config.toml
n_layer = 15
d_model = 64
n_head = 1
n_kv_head = 1
head_dim = 64
d_mlp = 192
vocab_size = 2048
activation = "swiglu"
norm = "rmsnorm"
norm_place = "pre"
norm_eps = 1e-06
positions = "learned+rope"
rope_base = 100000.0
rope_fraction = 0.75
qk_norm = false
attn_scale = 0.125
bias = "qkv"
tie_embeddings = true
parallel_block = false
init = "uniform"
init_std_qkv = 0.0561
init_std_o = 0.0561
init_std_up = 0.0561
init_std_down = 0.0
init_mimetic = 0.7
optimizer = "soap_variant"
lr = 0.00546
lr_mult_up = 1.18
beta1 = 0.95
beta2 = 0.95
lr_head = 0.0148
grad_clip = 0.5
warmup_steps = 200
schedule = "wsd"
decay_fraction = 0.809
decay_shape = "linear"
final_lr_fraction = 0.0
batch_tokens = 32768
seq_len = 1024
doc_mask = true
train_tokens = 121600000
steps = 3711
dataset = "wikipedia_en"
Each number is 128 + 24 x the weight over the matrix's rms, rounded and kept within 0 to 255. Layers, rows and columns count from 0. Numbers have three digits each.

# layer 2 MLP down, 64x192, rms 0.153, rows 0-63, columns 64-127
113164174149119059084160161096116159090133081141100135098135114138089125154163149117114081134145118102107143048111119130146181068091088117130135103155163097065106092126159166119064121180137134
133139136096155152166142116119159144094125140114123149151112153137148159136149143132120121112145135149151136132150123131117141139153133119158144104128156138126077129158122159142097155124113112
124101159113099136128137111123139087136119101134096104127136128121111099148111137149144155120124100118134134110206106156156146162109101140107117097123131128126166140126157126126155132144125111
116118145167110157162122132131138118134121103162130135133124133145126117142153135110161143101161127121139150106158138079141087155138148103109124128139107184134107095153145119127150115124136119
107100110131143130136108100152100150170173077150142123118141112132176124139119126144171116113123117115129174111169139099115121150171132120144132168140152150097093119114111162141147118155104146
110178116141130105102076132085082153146160124103131115121169117124147088137092095126145163130086123099144131141137128090119140120123107136113131181106087110126150146134136102122156164115147131
121154163105136095119087144124123141147158099145110109133130165094132170101101158162129118095131184098152110093118177139110126164132100147147159165155126160117128113145161154105129109153119117
119116103127142175121129118108142076084120116147109142111151095167142125106184120150127108093145132104108088141155088118116128158119133150098105129142146155137115123106115134137145133122136112
137134111135091124123138145119128129170145158178157127169112127140132133139108100194136129117116112147128113171113119142130136161129135143120133148153081134128132123142119158120142159107126119
095139111166122095064160122128093111112085123131130139094076114089145141109146090118152075182166107156111169116078158130145155133127122096154168127157155101156105074133123136148140141149095171
119141112109109125094107145172114120119140100124130150102128105102157062133105127156126148122113130108126080167148142106092108156115139133135143142123140134138104150096130119134121070144158097
143146139152112121141116098111110136142112133121122125136111114152127144133148127135090135127173117155132130105095116172131147146133124129179133131103119162094090138105136117181111153096133135
087137087122132128138087094085117145129172098113129088147139083095111145136129114148156144130123133102118137119126163116125135149108117106117115103158134137125111147120129122144109143103106146
169106199136165112140140127118116104128148117114097142154170165129158106085162162136115123122119120105154124151116093153156117149157151150138132131157108129147133137079125119131125123120130116
144165163108106138133153123091155123116197077092128139169124158125113114142134134090118176151149133078101096174145099144162143090180116124087144135137088128125116121075092135121115085128130124
136112121081108137154135169102170129149131134147124074124168123089135128175135094137083131120155128099142075126137132097179107151109109104155188097139142158139116178159121105071115130078183145
120096125135153136134102143091138170147129139087141118127132110136111114131140096111136129131112114139144131107113122137133120134147078100122123160133114153116122141124136108065135139103130130
120110142160182135147127133142102161165169111132115139087165114148111144119128080106136126136141135100115114150116134131146118159136142132100133152117112108102118136081095136093102145108152125
122118149136113116116127131111103100139118129147097121115127147118146106143119124124098130095142105122169146092132171151130119141137123145121157108140187084144127100108130102135120156170153122
125089138174149125137127109106161169149111114119110121117105123130132154131090112110149119152180096130165174127135152163114127142162163144099130141107114111114134125109141164089126085135118148
104121133143118131166150119144115104132130148088107098124125130133122181136113106115099142129140116146151124136106128148120099142170127091119147137176140156111128103120110125110116141114154170
105152144115117121120157102101136139104132153122144153132129129132091132114139139131117171080123129156155151127125120180118165093107099092161127135094162074097131116112118128115099121121109145
125121136104112136088161122094106158147107140123134117129142133149122110165147112125093164147128101126178106102143117134125121122144119130137129100126121141098112149121111090103105163101162163
174175114089084089082122113105129167086095150111125150130166090099090129164096142117154118104123120169168139137131156148110146082108101092142109159176149152123116160172092117126097094105089132
126162115130121118112096100174137125173145152160166141155143164117128130137136144146189131139101170129064127155154141103141141120160158124155117119158116094168167118121138194167165143123117150
128100101112093159091169130139111136128152094107108086141100111099126089119133136104132161176135139099148135123108151124118088150120142133113104111090150111094085143079096126119125082112141122
129111154166078077174134173081136113109132130119096150143094118153130090106092146138118099120125180108166160070109156140087136093103096156104120115126166132113115150127129105149084174138141116
120108109096126157139121121125164127075141147125100148163088115141102159101100154128127153128144142131118132101124118119104099115153133170119116128142146122127142114113151134106123113159101117
180134104119116103125137177161152120154120121147180160158132087146129097099141132130141129102096129120099106144146078073169121149127123083167121092134127106162132135159114128167182121118170134
096099123120130144131108098148101075160109112139121125131096157115097097142157128141105150174098120151152149137152088138188117159133163129158141097143133159146131130102130126148143150165158143
125149083112135143112128142152077096104155149089118102134154128099112103137089136130119126128078111113105113165129105140116123150133173169116154113164131113098134133081123144084120134120102122
119152121134126114150148166110087119137143112119127123124128116143154115106124143170179104131145155095112137149107133143132122160121145129110145124115131126123114096125131090161138124132120151
154133104108143123120136111170156126131158139107100131171085103104123127117107129154137102206104151128112128118126150146119103127112172118130175126141131103166145133094081106140129112145124091
141115115132179137145147134147109095174082149131077192131103119173155073116118161125133128153083106139123095136125118111151097182182163127092075145142142141099136101079099126133191137122171150
168177122133133153154138151120095184129133105091128117139105133129110117130103113156112147094113089101164162134131170126127130161181128125121097131090120112081157170112092092134147142140141128
104152141150152099132158130128118121137169120117146136136129147127121124128109137157127119115140147107126104109135135108103098152130122122135139096157122110121177097104099145119122184097114097
155134172132135115121157108138088129131129170154158112094132110107141152117087141111149134139150141133102150100173112098117087150161083138150108117153167128137135078138138120140109106133102155
135128136086111134123145141109130124110149148123140137125126140113106155190119117138093105154113110107086114104148156120130139114118130159133135143151087139135112175116131213070121093142097129
077128111092108115069127151105086144133117085152119110127138155068097100138139164134138108153083092121131180116136215139101119134101111121116107039127157101141149127146106109118130108134099134
153108123106157112149157161129129152115136172108177145112115140164148130154124103176129170118113108106149114127103143106154128139137172127144138154124099118143142162133092109160163117099124125
125127127144142095104108169122124155150069130121153171150112100099127117128138148128099103135125151176120100138115110115131129156126145130092078132143145164156159125139107084105140168145114129
142159104132120141104132110169112134194137118167114178111113108121160103114199135130144163175137114132106142153150084127142097106105178124137140094103142165116122127118138139182153128105139123
098145090128154169135129120115157119111155153147104089159143098108137172123097133147094114138149149166111130112138142111165113098123127131123131157102113106165118134107160153125131131154149107
105161130188091124111162108090158117111139165109146120123100122129114123145104105125082102114163128128147102146142141152116097122113115132089089164117095119131137117123131137080107172139157119
088136121177136104158091171131106132127137107115145100112143081148129084114135126154145141103127151147130122148097136065114114135138127129109116115118109123135128124161124116138148138126154136
111095159117150181145122151160113117137131140104145091134172119160121121125130150093117108152145146143145093136166129129166111125108141138118100128118121123133178130097133129132160105118131120
106107146094129118193118081154084095138193168148094104127113143168159139095087173139144117104124155117180129142134169147068102137102125136090088167106105108175175117153143157110074032159110109
077147130120116150124155106125151113124136123097136180128120103092078130111138153156116102126112135131130160144184115153117127128124131160156092144128172134138081136090159126154148113125120130
131118136109141155111104093143137127141122134135111167161148118134189127138118108161150157117097145125125132097151150141110096122158119125142133178130111121130177132126157134113151126086165156
119138159127136088131082144136114126086101149132044097164117144066149120126156097159137121141103128130118132112126139110102060109132129157076097134093166119106111097143180114189124098189120138
116138150129101132115147116143148127141131162115147140165139094150176095143135120135143124117083109103126113138127145113152127136139154117106115118138109132143133097128130132182134126150154163
145094114129098154148109120120141137125118111115140125155174079149152150103152121122123121148114106127118129133135132106153133114110103169142108121144148143139142156144149114169119092123137145
137127131092136144148160098144097122132110141174124121123161129099142102140142126125138134142127115172148083131158103125152121125180131136170132161149135105117141127185119110126139133116180156
101107133149133153155091104184133167146110138148113137080135124159122134100148092137126088119150107183135128140152114124115143120137063124115132140104156120107125107138169166133191102141137123
093113117057165105124119149142165134117113124087155131156122152120135112163068094100126138144066102132125087130167115136160164148113150124137173127106124123116131110172153118129139108149139138
137137144127131097150134126108130180091114175110115108146085122096122102135102117134109153134135142134118138103167117133121101169151099167122122109106147136172124149101127121104128107153160183
123155151140149097093160114159070168102132125126138107143134110144140103150132141114126129101158153149120117101123142159108142099115130144111097130117152052144076093119141161139125128123131099
114163138190109105180119126119091120120120101100151105164113142145120129108110155159141155113119122131148171132093135168124152105151138185138183138169138061141132138169107146132112090095127151
109159136164118169146110167130121172138145083140116093167126130151123121136138138162125142106136144095129127095104120129157112112146108106109100128131112146118181101183169150120164116148112087
113118158086103121107109170153166113110084115147095124149139108066126094142138130128117118155102118170106120103085153108122087162131116136128112143161114111176131128145144130110131140123114087
161192122107166131167120089161095118147147145156138110105095092156116162147084120136122107132120134148113114129131132128110188146096114102156119138124141150164148135107093119120093164118114137
136145113124128134166089157119120125096115122149166127146110146130155154140144095120105156153091126127099129133094160127115117104119140138133151149120101084151111149145149153154167153097099180
107145133139092104091125109102157139132130167125149179043106110132088109138124154092098130149158125081098152085102071113134149082089106119102109120145118157112124125109120099123092148125125106
138116152138117134181061098105131090148159106129150130091143106140108168109136135131111132106137085130106164110173147103159090090150100157149133118110111109147136144149088114108114168128113162